{
  "n_layer": 8,
  "activation": "swiglu",
  "bias": "none",
  "init_std_qkv": 0.0304,
  "optimizer": "muon",
  "lr": 0.0119,
  "schedule": "cos",
  "final_lr_fraction": 0.0
}
Each number is 128 + 32 x the weight over its row's rms, rounded and kept within 0 to 255. Layers, rows and columns count from 0. The size above them is the row's rms in percent of the matrix's.

# layer 2 attention query, 512x512, rms 0.0463, rows 11-32,75-96,139-160,202-224,266-288,330-351,394-415,458-479, columns 416-447
size [ 94  87  81  94  91  85  94  86  96  81 113 100 104 109  88 117  97 106 104 107 107 103  79  65  62  74  80  63  71  75  92  69  97  96  90  98  71  98  84  93 101  99 110  98  96  79  78  88  85  89  86  92  98  75  98  96  95 105  82 106  92  95 101  96 106 104  86  97  75  75  89  88  81  88  95  85  70  95  91  93 105  81  98  90  92 105  96  89 104  94  91  88  83  99  99  81  91  93  93  88 107  94 100 110  80 105  90 101 108 101  97 102 102 104 105  89 102  98  92  99  94  99  91 116 103 109 113  84 108  97 107  96  99 102  90 100  89  94  91  88  86  92  94  93  79 110  98 107 117  86 116  93 103 120  97 106  95 108  95  94 104 100  89  99 106 110  86 129  97 101 107  87 122  91 107 110  99  97]
[[126 165 117 122 183 110 153 136 159 121 118 136 163 125  88 125 140 147 112 124  65 117 105 114 169 119 104 198 185 148 149 124]
 [147 142 106 148  88 100  60 199 116 152 116 122 184  80 138 147 156 162  88 145 142 205 214 109 195 131 227 143 101 117 107 184]
 [ 77 120  93 117 172 153 148 107 139 152  49 122 154 135 116 138 101 137 154 166 106 127 119 167 100  92  59 151 133 158 152 125]
 [108 120 166 119 128 162  76 109 173 148 185 160 167  90  84  90 162 121  95 127 174  93  94 116 140 165  85 125 116 112 104 144]
 [108  84 145 119 144 150 106 147 117 144 122  75 170 175 163 140 120 135  72 168 133  98 147 129 128 196 134 132 139  83 125 129]
 [128 156 167 109 131  86 130 116 159 141 192 151 159  88 131 157 189 132 176 158 151 159 140 107 129 148 119 130  98 136  90 164]
 [ 95 116  62 109 159 141 138 123 123 130  89  98 185 144 141 120  29 187 131 123 171 122 118 137 171  97 110 143  79 109  96 123]
 [120 159 107 140 152 182 106  94 190 157  64 132  65 160 123 109 149 170 130 119 133  89 106  48 128 228 142 134  82 121  90 140]
 [124 140 115 112 119 108 110 109 125 142 138 150 154  85 148 135 126 141 153 121 134 151 175  94 107 189 143 137 112  95 137 177]
 [107 168 103 169 120 171 189  63 119 117 109 161 139 168 132 149  82  98 112  97 190  58 145 139  72 122 116 124 158  99 146 130]
 [107  88 139 145 114 135 155 120 132 121 105 174 136 100 100 109 118 121 175 128 119 144  80  70 129  41  95 140 119 120 165  95]
 [119 174 126 109  91 152 121 138 121 192 116 119 146 117 216 116 162 155 124 147 137 165 134 144 142 165 135 116  96 174 151 134]
 [ 82 148 101  95 177 118 117 108 130 193 106 201  86 114 132  97 134  93 190 108 141  90 145  94 193 154 129 142 184 119 142 162]
 [120 131 169  57 169 132  57 102 132  71 183  70 128 101 187 142 131 105 132 108 156  62 115 176 118  87 139 110 151  95 172 123]
 [ 57 121 160 131 103 168 220 121 123 172 144 100 147 142 142 127  90 147 105  88 120  96 142 113 122 143 141  80 119 126 180 117]
 [180 134 127 177 109  87 131 107 126 174 145 158 153 141 124 122 139  77 119 130  20 101 125 109 168  92 136 158 129 191 110 159]
 [139 126 167 140 183 135 145 118 131 150 128 123 114  92 172 102 129 158 112  64 126 132  54 175 164 133 166 103  27 169 145  67]
 [ 99 185 132 190 122 121 133 114 117  92 117 138 132  98 105 123 165  75 115 126 104 136 110 108 162  94 103 122  75 121  58 134]
 [177  79 179  72 162  98  72 115 112  59 120  93 181 106 112 116 110 118 135 109  86 120 121 125 147 123 107 149 106  96 132 147]
 [ 89 128 133 175 132 118 118 107 168 140  68 134  70 147 111  66  82 143 145  92 199 227 128 136 118 170  89 125 107 109 149 110]
 [136 130  91 130  74 124 139 161 143 114 178  82 106 131 149 127 156 139 104 176 121 144 119 121  80 167 158 139  98  88 138 117]
 [215 122  89 176 138 142 109 136  91 103  90 122 162  78 103 160  92 143 167  95 141 106 101 106 137  74  78 178  74 126 186 132]
 [ 78 119 143 168 118 113 105 108 169 117 121 133 145 161 174 153  59  96 155 132  41 105  97  86 121 148 192 108 120 162 151  94]
 [ 80  63 151 104 140 132  74 135 131 148 158  73 165 170  72 154 139 164  82 133 138 119  97 110 108 106 122 105  97 113 109 175]
 [ 79 158 122 158 124 122 100 157 164  71  67 146 188 122 109 142  74 115 179 109  84 108 117  89 182  36 146  45 129 133 154 143]
 [162 221  87  66 115 147 134 100  68 140 149 177 148 138 149  91  96 141  88  91 134 160 125 130 143  91  95  85 135 132 137 183]
 [152  99 122 134 142 195 111 149  49 117  86  89 166 172 123 139 142 128 133 143 147 157 120 119  80 108  97 130 126  37 179 129]
 [122  99 143  45 157 144 164 164  46 132 150 169 131 155 173 109 191 100 114 161 141 133 104 106  63 111 148 129 158 153  74 201]
 [128 142 115 110 147 159 104  99 122 131 131 129 138 141 122 107 118 125 107 167 152  96 198 101 110  65 189 107 161 120 105 150]
 [119 162  54 151 153 134  88 138 117  96  49 138 110  86  75 112 176 133 181  97 112 181 142 164 125 131 128  78 117 163 158 100]
 [128 171 111  65 109 114 124 186 157 160 122 108  91 137 108  93 140 188 151 111 152 136  82 117 129 170 148 137 149 144 116 153]
 [ 95  85  93 192 132 148 147 122 150 148 152 127 121 122 114 155  98 116 145  95 141  91 196  96 185 139 181 140 179 100 107 156]
 [112 120 132 117 143  97 167 138 117 138  82 191 118 146 103 103 110 105 164 128  80  90 106 116  98 106 166 106 102 142 136  93]
 [196 123 119 185 108 122 173 119 145 170 169 138 115 115 154 125 120 149 166 121 122 124 146 147 125  98  85 110  54 150 152 154]
 [156 120 115 161 104 160 137 172 133 109  82 133 120  86 126 150 125 124 113 117 149 115 130 184 123 102  97 139 184  84 151  77]
 [147  86 122  79 147 237  66 116 127 130 124 106 109 144 160 140 136 152 114 131 191 153 168 130 114 113 153 134 220 113  59 128]
 [ 78 127  78 122 160 148 170  99 100 175 195 117 116 174 109 189  73 111 149 127  82  87 173  93 118 144 208 123 129 115 123 153]
 [ 65 100 112 135 102  83 134 143 141 168 101 143  89 166 121 181  63 161 134 148 119 101 151 120 158 128  72  90  78 201 177 107]
 [130 130 137  94 157 160 165 135 155 136 109 132 120 138 172 191 156  95 135 128 138 189 138 107  77 110 152 146 114 144 125 158]
 [ 89  88 106  86 115 152 130 115 176 138  74 153 146 146 115 134 153 112 126  82 135 124 115 127 145 165 147 126 147 207 144 181]
 [107 102 157 117 152 106 126 147 138  80  52 121 210 146 142  86 158 135 197 125 131 107 111 142 134  82  70 155  73 119 151  54]
 [147 200 167 171 141  94 142 151 120 108 118 139  95  78 128  89 165 105 132  94 128 187 104 171  92 159  54 173 132 120  98  82]
 [169  88 115  34  92 195 121 146  71  98 171  55 167 132 111 115 147 157  84 153 142 176  70 128 138 190 190 131 152 126 146 111]
 [154 123 166 173 103 142 116 145 113 116  79 135 134  93 151 120 162 123 112 100  98 108 117 124 138 116  95 142 110 151 147 128]
 [172  63 134 123 192 120 115 130 102 121 143 132 146 139  72 125 143 135  92 138 111 181 100  71 100 118 177 118 127 140 153 109]
 [ 91  98  94  84 126 152 114 195 106 138 159 138 105 123 164 173 166  91  89 158 105  83 181 100 149 124 139 184 155 108  92 132]
 [149 126 126 137 140 120 164  95 172 152  35 162 126 124  96 136 123 151  84 119  79 119 109 155 103 118 118 134  69  69 144 120]
 [ 66  82 100 145 113  86 190 143 158 173 155 156 154  88  95 117 150  97 159 123 149 123 176 137 156 141  75 161 146 148  59 145]
 [151  93 157 140 184 117  96 166 105 105 117 101 153 126 126 113  97 131 118  70 126 113 136 104 125  94 116 130 149  82  67 178]
 [155  63 164 108 119 155 123 166 143 130 125 134  81 122 174 147 157 163  86 178 124 141 119  96 159 128 155 179 118 123 110  88]
 [118 118 111 145 181 127 133 108 134 161 167 136 153 105 193 167  97 130  79 168 172 109 153 110 127  61 141 132  86 131 130 132]
 [121 165  92 159 120 124 102 153  95 152  99 142  87 181 143 119 121 152 109 111 194 100 102 151 158 156 152 129  91 162 129 161]
 [ 98 128 124 114 154 179  79 141 154 115 156 136 111 127 122 119 110 127 144 123 158 114 124  59 118 152  79  72 130  80 174 146]
 [123 107 113 163 128 113 129 116 114 196  88 179 148 160 135 129  45 167 125  90 138  87 141  81 152 169 178 143 129 103 101 108]
 [ 86 135 176 126 191 110 152 123 112  86  94 209 142 129 143 136  73 131 139 123  92 109  88 144 117 115 103 177 105 108 191 161]
 [149 140 105 132 182  87 115 157 122 172 148 119 125 122 135 137 144 167 151 164 102 196 170 140 104 210 122 120 157 139 112  90]
 [112  65 159 127  88 122 156 104  97 140  68 180 134 145 146 107  67 131 131  74 149 154 136 132 122 122 159 131 121 138 106  87]
 [134 188  90 108 132 209  78 195  93 123 181 117  72 180 122 120 150  75 152 123 158 136 167 146  87 118 139 146 126 108 113 182]
 [ 87 109 112 153 125 180 103  96 153 131 109 108 135 152 156 197  86  59 166 172 117 136 139 149 177 127 119  90 122  89 133 138]
 [ 75 140 176 145 104 101 102 162 165 148 123 180 103 121 128 149 171 132 107 104 126 175 108  74 142 175 131 151 125 135 150 111]
 [164 147 130 114  95 182  91 133 140 146 103 145  58  93 150 117 161  52 163 124 100 184  82 163 126 106  60 124 120 173 114 100]
 [134 123 129  71 133 152 120  78 158 136  71 111 140 132 129 172 179 125 106 111 184 125  76 101 162 170 120 103 118 122 130 171]
 [120  94 176 171 127 153 131  93 162 130 133 142 146 102 201  99 161 141 138  96 102 189 117  82 131 142  61 176 122 133 121  99]
 [ 82 175 165 155 112 147 158 110 176 157 125 126 102 131  77  73 149 157 110 147 118 168 142 184 173  82 121 185  82 145 122 178]
 [114 131  56  78 145 132  98 155 142  66 144  74 176 160 127  81 155 146 115 118 207 184 111 133 132 156 164 124 140  63 151  93]
 [155  95 172 191 141 128  82 132 131 116  47 140 163 166 158 125 144  96 143 104 172 143 130 166 100 116  77 134  81 118 143 116]
 [139  93 115 182 102 156  68 122 112  87 112 192 116 104 104 132 112 159 148  87 117 135 105 176 108 101  86 132 131 120 162 108]
 [133 130 162 130 165 119 129 128 157 107 156 120 166 167 112 115 125 114  95  93  21 148 103 112 137 103 199 104 144 157 123 152]
 [ 60  56 153 135 113  41 104 149 125 182 105 109  99 128 154 167 146 102 166 133  64  80 125 125 138 173 158 156 109 155 112 123]
 [151 147 167 116 146 163 128 139 139 149 118 137 140 144 117 142 124 140 120 170  76 153 110 123 149  83 186 111 169 138 114  71]
 [ 89 159 138 115 145 115 135 150 139 114 120 164 105 145 194 136  84 147 151 114 192 149 176 143 166 155 153  94 132 170  88 164]
 [160  67 170 113  73 139  95 149 130 141 116  99 119 147 127 124 106 129 101 129 129 120 114 128  87 143 175 191 165 141 154  73]
 [151  73 162 141  86  97 159 122  96 184 117 128 142 186 117 121 106 159  45 158 114 156 130  42 114 163 159 143 118 108 154 151]
 [133  86 147 162 142 156 111  89 100 149 123 124 151 159 136 175 104 156  93 117 147 137 120 138 123  51 148 132 135  94 184 115]
 [182 109 103 114 166 144 129 117 129 109  79 126 122 127 123 128 120 151 101 168 103 194  88  84 128  95 147 100 139 157  59  92]
 [ 56 119 158  89 103 124 147 103 148 142  94  87 120  72  90  85 173 148 186 102 106 137  78 139 124 185 118 113 168 167 200 123]
 [140  96 179 138 107 148 162 107 161 136 101 115 183 153 110 145 130 171 136 112 154 109 110  62 100  83 169 147 116 114 119  64]
 [135 172 153 114 113 198 115 127 199 109  94 188 197 149 123 146 109 120  90 100 154 112  44 157 121 115  94  90 162 137 144 100]
 [124 153 145 159 101 102 119 133 139 141 193 125  84 206 111 150 146 159 138 159 124 105 164 141  73 143 107 144  97  70 108 188]
 [133  72 114  74 111 122 126 154 158 111  99 108 143  99 138 161 179 116 108  95 197 184  98 133 116 161 181 133 124 122  86 108]
 [125 166 126 121  93 121 129 155 149 122 172 112 106 170 184 144 146 124 135 163 138 142 135 181 100 148 198 137 213 139  95 163]
 [170 126 138 149 113 149 145 135 120 129 146  72  92 162 158 154 116 135 130 111 113 131 135 117 109 116 128 135 182 123 157 119]
 [ 73 135 160 157 154  78 161 164  97  84  80  94 154 167 123  93 105 113 127 123 140 140 104 136  89 157 137 125  70  99 109 100]
 [183 168 108 142  95 110  95 142 161 118 184 115 104 149 151 127 139  93 171 179 141 194  82 205  96 182 105 141 153 129 118 153]
 [130 147 144  71  96 126  90 105 110 116 119 168 116  85 146 142 161 120 148  75 127 159 126 102 130  85 108 117 137 109 133 156]
 [116 116 159 186 156  82 149 101 180 115  86 150 147 110 163  91  88 155 197 102 157 174 140 147 114 130 133 126 152 152 144 117]
 [106 167 133 128 137 140 165  94 140 214 177 106  79 131 181  94 140 127 151 161 205 130 194 172  96 132 119 174 137 156 194 128]
 [108 130 116  67 129 193  78 178 122 151 195 147 142 107  87 128 166  91 129 141 101  78  96  45 110 162 176 127 122  83 120 124]
 [162 148 132 120 123 166 127 145 120 119  70 138 167 145  88 126 108  89 115 150 141 110 132  91 161 147  44 144  56 111  73 111]
 [ 75 134 148 124 110 143 142 109 169 120  91 100  77  90 142 188 122 155  91 150 102 130 106 135 175 143  78 119 109 134 121 122]
 [155 162  64 139 150 139 157 118 121 161 175  61  90 146 116 141 131  86 126  83 123 184 133 102 146 115 174 103 196 160 124 123]
 [106 156  86 107 164 145 143  93 101 169 149 118 139 141 138 121 104 144 103 124 114 123 109 121 134 115 158 125  99 138 112 112]
 [127 132 155 169 132  79  86 114  73 196  96 126  83 113  77 130 147  68 161 160 153 140 144 149  84 118 161 171 132 145 114 138]
 [ 84 122 105 140 107 169 138 105 160 133  95 114 113 157 221  90 148 118  61 176 121 180 164  94 162 126 121 112  94 156 144 121]
 [148 118 132 134 134 102 134 149 128  31 173 112 184 114 138  80 123 186 100 103 150 167 126 154 142 121 173 144 129 122 161 107]
 [114 122 197 123 146 130  86 134 106 103 142 125 154 110 119 119 115 125  62 108 146 107  93  81  76 139  95 129  95 189 128  32]
 [ 98 158 170 121  94 133 148  69  60 130  82 169 139 117 136 155  88 136 112  83 143 165 111 116 121 128  90 129  91 174 113 167]
 [106  93  95   9 110 139 112 132 153 138 170 125 203 142 103 179 188 109 166 119 121  98 204  97 176  44 176 135 136 130 168 124]
 [148 136 171 179  91 126  77 145 160 141 118 113 148  47 130 100 122 162 139 160 187 115 167 150  94 123  72 151 131  73 201 109]
 [189 171  80 181 170  90 133 161 117 134 101 126  65 170 168 188 134 111 152 114 162 101 143 129 161 151 128  69 110 107 120 162]
 [145 166  62 145 146  66 102  94 179  97  85 120 128  90 175 146 131 107 118 106 127 138  93 125 110 154 135  66 146  96 151 160]
 [100 128  81 139 174 116 146 181 149 196 166  99 119 136  87 106 147 144  31 106  63 148 137 116 135 145 118 174 121 120 115 169]
 [ 97 181 113 186 208 133 155 103 138 148  99 129 117  99 161 149 149 111 162 152 176 100 146  92  99  94 149  93 112 121 118  88]
 [128  67 107  73  90 110  91 117  94 134 103 118 121 189 177 152 169 137 156 202 168 142 118 104 137 174 197  95 130 163  91 144]
 [147 153 119 151 142 133 157 117 156 144 161  89 124 162 148 165  92 141 162 109  84  73 127 115 164  95 116 131 156 140  81  86]
 [139  70 154 162 131 167 157  84 152 110 118  61 152 111  54 165 141 152  85  77 133 174 209 172 130  56  80 186 111 136 196 164]
 [ 93 144 131  81 116 140 150 134  97 158 123 112 101 146 121 157 128 191  94 146 129 113 149  82 133 111 104  88  61 150 175 113]
 [129 161 110 159  85 139 104  66 128 151 135 109 137 118  90 164 117 105 130 130 127  95 113  98 158 131 138  89 118 179 101 205]
 [140  97 111  70 136 110 104 142  98 143  93 130 125 156 105 155  92  75 135 150 128  98  93 150  69 183 129 108  94 123 120 120]
 [102 144 171 151 163  92  99  86 122 151  91  74  66 119 161  59 139 146 148 125 127 117 162 107  95 162 191 136 111 113 120 108]
 [157 170 111 127  91 184 173 130 108 158 180  97 151  77 149  99 156 127  88 106  90 104 105 165 143 108 126 117 156 112  78  86]
 [140  69 133 100 197 148  62 135  81 135  90 142 153 154 141 156  90 118 185  96 118 116 110 116 172 152  56 106 148 107 118 147]
 [157  98 173 151 139 148 135 145 142 123 149  83 151  86 152 123 100 170  73 105 102 136 106 121 149 124 152 108 138 167 152 136]
 [114 177 163 209 140  97 187 167 104 136 146 158 168 187 175 158 144 166 120 148  98 164 134  85 103 150 177  83  87 104 201 147]
 [134 104  68 100 117 117  59 140  89 185 129 122  98 112  79 112 132  71 110 136 163 155 158  87 118 149 193 145 140 102  81 172]
 [ 95 152 171 132 136 135 183  32 150 130 183 153 146 157 124 129 196 158  88 125 174 117 148 132  84 105 120 153  92 135 188 128]
 [107 160 173 185  82 175 122 136 137 184  72 194 150 148 130  80  92  88  89 129 118  98  76 120  96 135  78 114 105  88 142 195]
 [102 114 156 138  62 142 113 138 105 102 130 117 157 152 119  87  95 145 102 161 208 109 152 125 168 114 155 127  78 136 150 190]
 [169 112 139 108 174  33 101 177  60 162 124 146 150 113 191 116 162 104 155  69 119 148  78 149 122 173 114 129  64 163 144 152]
 [128  90 130 160 100 153  66 106 148 150 158 136 190 142 149 179 168 117 101 117 129 158 100 130 181 101 183 209 122 167 136 199]
 [110 143 139 119 119 153 147 176 156 139  57 150 160 113 126 118 137 108 165 140 136  82  96 162 134 187 161 142 150 102 114  77]
 [138 136 110 136 107 134 183 124 116 121 102  90 155  99 127  70 117  81 172 110  82 125 103 114 147 143  87 110 155 191  86 158]
 [147 160 193 117 103 164 171  98 144 142 111  72  98 116 128 151 119 125 138 119 156  46  85 153 115 122 116 107 147 132 119 144]
 [170  99 152 178  49 110 160 159 135 133  36 158 122 164 128 133 164 132 106 111 130 120 141 154  98 133  80 142 133 155 173 136]
 [169 136 106 114 107 162 150 151 138 112 110 120  98 131  99 186 134 134  70 133  93 162 164 134 107  88 168 149  86 172  66  91]
 [149 143  86 129 123 123 151 145 162 190 223 137 155 113 136 119 141 117 178 127 184 152 127 142 132  94 133 127 147 130  84 150]
 [ 99 141 134 122 133 128 139 134 127 166 142  96 137 118 140 136 145 151 106 177 155 103  66 157 138 129 121 136 149 118 123 136]
 [101  86 102 183  70  85 152 158 125 109 115 161 120 151 139 165 103 125  89 100  65 151 150 160 147 121 161 144 131 168 145 141]
 [146 161 106 136 114 112  87 112 181 101 117 117 146 131 176 126 110 145 162  91 114 144 110 126 125  98 112 102 135 119 175 134]
 [168 124 181 108 122 101 103 188 176 139 150 144  52 140 135 117 111  87 143 112  54 109  98 168 117  88 132  62  76 127 140  92]
 [151 112 185  79 100 147 174  97 119 148 134 139 135 145 135  93 135 134 130 107 147  71 143 126 105  75 117 110 125 146 156  97]
 [156 144 157 185 157  89 113 147  83 143 132 144 144 155 139 131 134 132 190 144 158  99 102  92 181  99  86  92 112 119 137 133]
 [106 138 114  66  96 127 135 122 142 100 174 195 130 193 108 101 103 125  87 125 108 147 133 160 140 183 124 144 141  39 148 181]
 [137 134 122 103 138 118 113 124  80 122 126 141 133 144 127 123 175 162  99  82 134 154 114 133  81  95 235 131 105  97 149 163]
 [123 195 150  45 186 130 149 125  98 126 127 148 186 113 121  84 131 151 138 149 114 107 154 140  70  85  58 125 112 122 146 130]
 [126 202  95 132 120 159 147 139 133 157 144 181 189 152 118 130  61  78 110 118  72 178 103 129 140  99  77 136 126 155 174 116]
 [170  62 159 163 137 110 102 113  99 118 102 124  69 137 128 174 189  84 158 124 109 148 183 110 116 125 144 191 156 140 117 161]
 [104 145  94 134 164 117 100  94 134 136 133 168 123 144  94 113 108 126 141 100  84 177 130 141 160 133  90 125  91 143 127 110]
 [124 175 103 103 123 155 153 131 152 165 119 145 140 158 143  81  27 199 149 103 197  64 139 119 123 104 111 118 155 154 146 172]
 [126 160 152 167 114 185 161 147  54 102 128 170 116 143 132 102 142 148 163 110 155 108 132  95 106 146  87 157 111 112 151 116]
 [ 88 157  89 170 192 116 105 162 115 162 138 136  96 150 122 192 139 117 152 100 169 154 101  94  95 186 135 151 110 128 117 146]
 [ 62 154 149  57 152 101 142 162 127 148 133 129 118 115 138  51 137 127 138 124 224 112 137 100 154 125 121 105 122 107  43 136]
 [ 80 141  92 131 130 191 109  56 132 109 125  93 140 127 119 179 173 197 116 138 172  71 148 124  89 116 112 133 127 157 122 104]
 [110 119 133 172 127 152 122 155 117 116 124 178 170 134 146 132  84 110 191 126  90 155   8  96  85 145 125 148 118  86 131 128]
 [ 92 154 113 198 126 121 117 118  67 125 138 153 133 126 100 118 126 114 119 119  72 137 163 106 168 156 153 131 121 161 131 158]
 [147 118  82 119  46 127 130 100 122 146 135 171  90 145 108 145 107 140 127 161 228 123 134 200  78 174 120 100  73 124 182 166]
 [110 134 173 110  99 123 110 160 144 131 149 118 130 106 119 104 149 142  67 142  85 127  99  70 160 175 192 118 203 163 133 123]
 [113 121 123 139  69 117 138 212 170 188 117 116 155 120 132  88 111 106 132 103 115 135 142 156 126 133 125 135 141  85 112 180]
 [120 139  77 134 139 114 155 156 123 187 121 165 109  98 117 140 151 117 154 121 157 162 122 140 162 190 142  52 168 148 106 179]
 [ 81 128 141 116 154  99 134  79 123 111 177 142  75 154 133 157  84 116 105 136 119 118 124 127  68  82  84 120 151  63 166 112]
 [164 111 124 110  89 142  89 103  98 109 120 168 172 109 126 148  81 147 115 106  87 127 129 101 153 139 107 188 182 146 165 163]
 [160 128 140 104 132  81 127 150  89 102 127  57 170  86 178 120 174 107  93  90 111 152 129 146 110 131 168  86 145 143 143  85]
 [134 107 115 168 147 135 102  76 150 105  97 159 135 113 149 203  90 144 225 112 165  89 157  98 113 146 171 109 114 153 132 115]
 [149 135 116 124 147  49 111 143 166 121  92 102 121 104 130  86 106 151 188  97 117 135 113 160 148 148 145 150 183 154 218  83]
 [ 62 215 130 162 170 118 151 130 102 171 118 137  95 181  89 123 139  79  71 132 144 191  90 162 127 189  89  46 113 142 106 129]
 [119 148 126  71 135 116 128 134  96 139 153 133 109 128  67 141 129 132  97 164 138 154  88 165  80 178 146  62  94  51  68 102]
 [157 101 149 172 102 117 204 139 109 104 108 141 165 125 101 129 107  80 114 100  98 142 125 181  72 149 142 109 100 158 158 136]
 [139 151 164 115 114 103 129 200 122 174 180 111 156 171 120 145 184 113 100 164 125 115 125 146  94 144 137 156 110  90 146 158]
 [ 62 137  62 110  85  87 159 159  83 161 168 140  65 125 155 126  90 178 110 117  82 162 116 190 166 141 155 151 114 162  91 165]
 [123 138  86  93 135  96 124 117 157  85  23 159 155 146 100 107  59 104 135  85 118  68 107 154 151 100 120 129  89 119 174  74]
 [101  65 164  84  94 115 145 101 106 185  91 175  98 160 123 126 189 137 113 126 136 150 136 124  64 140 128 155 123 139 138 133]
 [163 153 215  80  97 157 127 133 120  91 111 137 128 157  94  93 114 118  78 129 139  89 133 154 136 111 122 180 117 101 127 184]
 [114 136 154  92 137 144 118 119 113  88 120 132 142 167 193 180 142 174 177  83 156 133 136  94 200 135 192 104 114 172 173 144]
 [136  95 138  66 158 123 120 158 144 188 165 123 191 162 148 124 117 119 129 179 142  66 112 130 141 147 178 178 144 145 101 131]
 [147 135  94  99 136 148 126 167 142 134 117  91 164 105 119 120  90 110 121 101 145 109 179  89 178 164 178 197 135 118 108 128]
 [195 114 131 108 148 162 133 150 113  99  77 156 128 135 140 110  83 136 169  78 169 115 101  84  95  84 193 137 180 187 148 185]
 [ 90 123 150 202 191 204 126 110 159 143 106 116 138 145  99 157 157 112 154 113 140  81 137 137 109 177 100  67 168 113 127 156]
 [121 137 148 168 112 129 136 100  90 127 102 222 126  85 154  79 154 137 141 116 106 101 128 192 140 134  76 128 160 122  64 162]
 [149 135 136 107 104 153 110 181 164 110 126 149  73 150  90 120  98 135  86 133 108  97  79 168 117 106 139 123  80 117 180 163]
 [117 171 118 135 131 158 113 144 184 125  96 150 119 135 117 111 132 123 174 157 102 110 142 209  48  79 102 156 106 178  97 149]
 [122 123 189 163 122 129 153 177 138 181 111 153 126 124 165 168 147 110  83 132 154 102 115 121  88 142 177 117 118 177 193 118]
 [113 123 102 117 173  99 139 188 183 119 115 107 113 163 117 205 161 161 151 163 116 115 111  76 139 194 123 147 139 145 111 111]
 [126 110 167 178 134 158 144 113 104 116  90 131 117 129 146 118  44 223 148 128 152  91 179 117 125  83 127 184  98  87 227 125]
 [167  74 109 137 186 121 118 214 133 121 132 143 112 118 170 124 127 147 171 108  86 132  76 123 172 125 167 114 114 147 104 101]
 [131 103 131  95 101 155 104 100  52 139 134 178 165  59 174 141 192  56 153 129 144 105 145 146 153 102 184 132 173 116 120 161]
 [165  69 129 128 127 188  98  75 112  97  98 163 148 138 123 114  98 131 119 105 121 139 114  88 117 165 110 130 118 122 148 112]
 [ 77 160 134 150 183  94 160  97 235 144 142 136  84 210  77 161 206 144 119 138  91 155 114 145 115 127  91 112 171 170 111 171]
 [117 139 149  74  74  91 119 200 203 147 128 121 102 127 117 153 171 102 118 191 180 177 103  92 142 164 153 104 129  80 138 111]]
# layer 2 attention key, 64x512, rms 0.044, rows 10-31, columns 416-447
size [ 84  80  85  81  84  80  90  84  90  95  87  97  91  93  96  86  96  94  93 109  86 104]
[[144 110  85 127 185 178 115 104 114 112 145  99 152 114  82 164 105 177 135 130 126  43 190 109 139  79 161 101 145 124  90 164]
 [122  28 142  92  65  59 100 106 109 136 116 135 114 111 143 163 137 169 101 184 167 102 111 121 183  70 122 113 105 186  63 143]
 [153 101 134 130 119 104 176 108 205 148 155 172 120  99 178  91 116 158 157 117 111 172 110 190 158 153  64 111 114 141 202 132]
 [174 138 128 205 115 154 177 124 111 142 154 114 183  48 141 126 103  96 137 120 181 146 114 144 152 156 110  98  93 136 151 131]
 [108 169 129 168 135 148 129 105 124 108 142 100  98 188 131 116 166 132 170 124  95 131 125 149  97 100 165 114 112 106 100  62]
 [125  56 114 146 151 179 126  98 126  88 121  98 115 153 149 106  67 153 133 115 151 122 154  76 173 100 173 165  91 146 109 147]
 [166 125 119  77  55 129 117 121 166 119 128  89 158 126 166 117  78 182  98 141 104 133 137 135 121 136 166 146 155 107  76 140]
 [138 128 108 128 114  98 134 160 123  99 152 144 125 118 114 138 123 122 160 149 125 124 127 155 129 132 116 142 115 157 112 171]
 [123  79 175  80  96 102 145  88 129 131 157 120 111 160 178 148 135 106 117  84 213 124 180 113  96 119 123 141 165  89 132 173]
 [157 130  78 170 132 144  86 148 129 180  95 119 148 100  57 138  85 101  66 141 155 164 114 103  75 109 126 132 138 104  93 153]
 [ 93 153  73  94 102 104 127 133 116 125  96 147 133  91 142 162 135 143 121 149 134 153 191  69 140 101 134 153  71 122 108 140]
 [142 164 112 143 136 140 104 103  86 137 109  92  79 146 136 137 175  80 140 133 121 176 138 168 131 132 136 134  85 134  97 116]
 [118 161 149  76 160 129 119  75 135 140 110 142 106 132 100 128  99  45  80 127 120 172  57 158 199 116 158 128 136 151 122 147]
 [113 103 136 148 156 138  84 105 147 111 185 108  94 133 155 107  84  97  76 136 158  91 164 126  96  59 122 118 130 147 123 164]
 [113 138 127 136 132 114 187  52 121 160 129 103 140  68 103 118 107 175 170 109  91 111 141 109 147 116 139 161 128 138 143 145]
 [124  87  97 106 124 154  79 137  76  97  79 142 137 142 100 231 136 116 124 104 145 107  98  92 160  95 108 116 121 161 126 154]
 [144  74 144 185 162 159  89  99 121 101  88 155 114 104  88 140  96 120 109 105 140 130 173 143 145 182 143  97 128 132 108 135]
 [105 123 148 119 124 102 126 156  87  61 160 130  79 148 151 106 122 150  96 141  94 155 140 137  76 153 168 145 165 113  92  94]
 [122 138 118 114 116 150 129 135 143 150 132 110 123 106 127  87 161 155 112 127  84  80 148 126 134 122  84  85 110 122  77 129]
 [169 137  94 130 141 161 124 163 118 116 185 134 134 174  88 186 156 116 159 222 171 136 146 176 160  97 118 110 134  82 140 138]
 [177 126 115 163 130 139  74 130 146 153 160  91 118 107 111 117 172 127 137 193  70 142  80 202 108 139 149 122 146 154 111  98]
 [157  85 103 130 197 136 114  71  85 125 165 147 119 130 137 145 126 111 137 182 122 117 124 183 166  71 139 100 127 127 157 181]]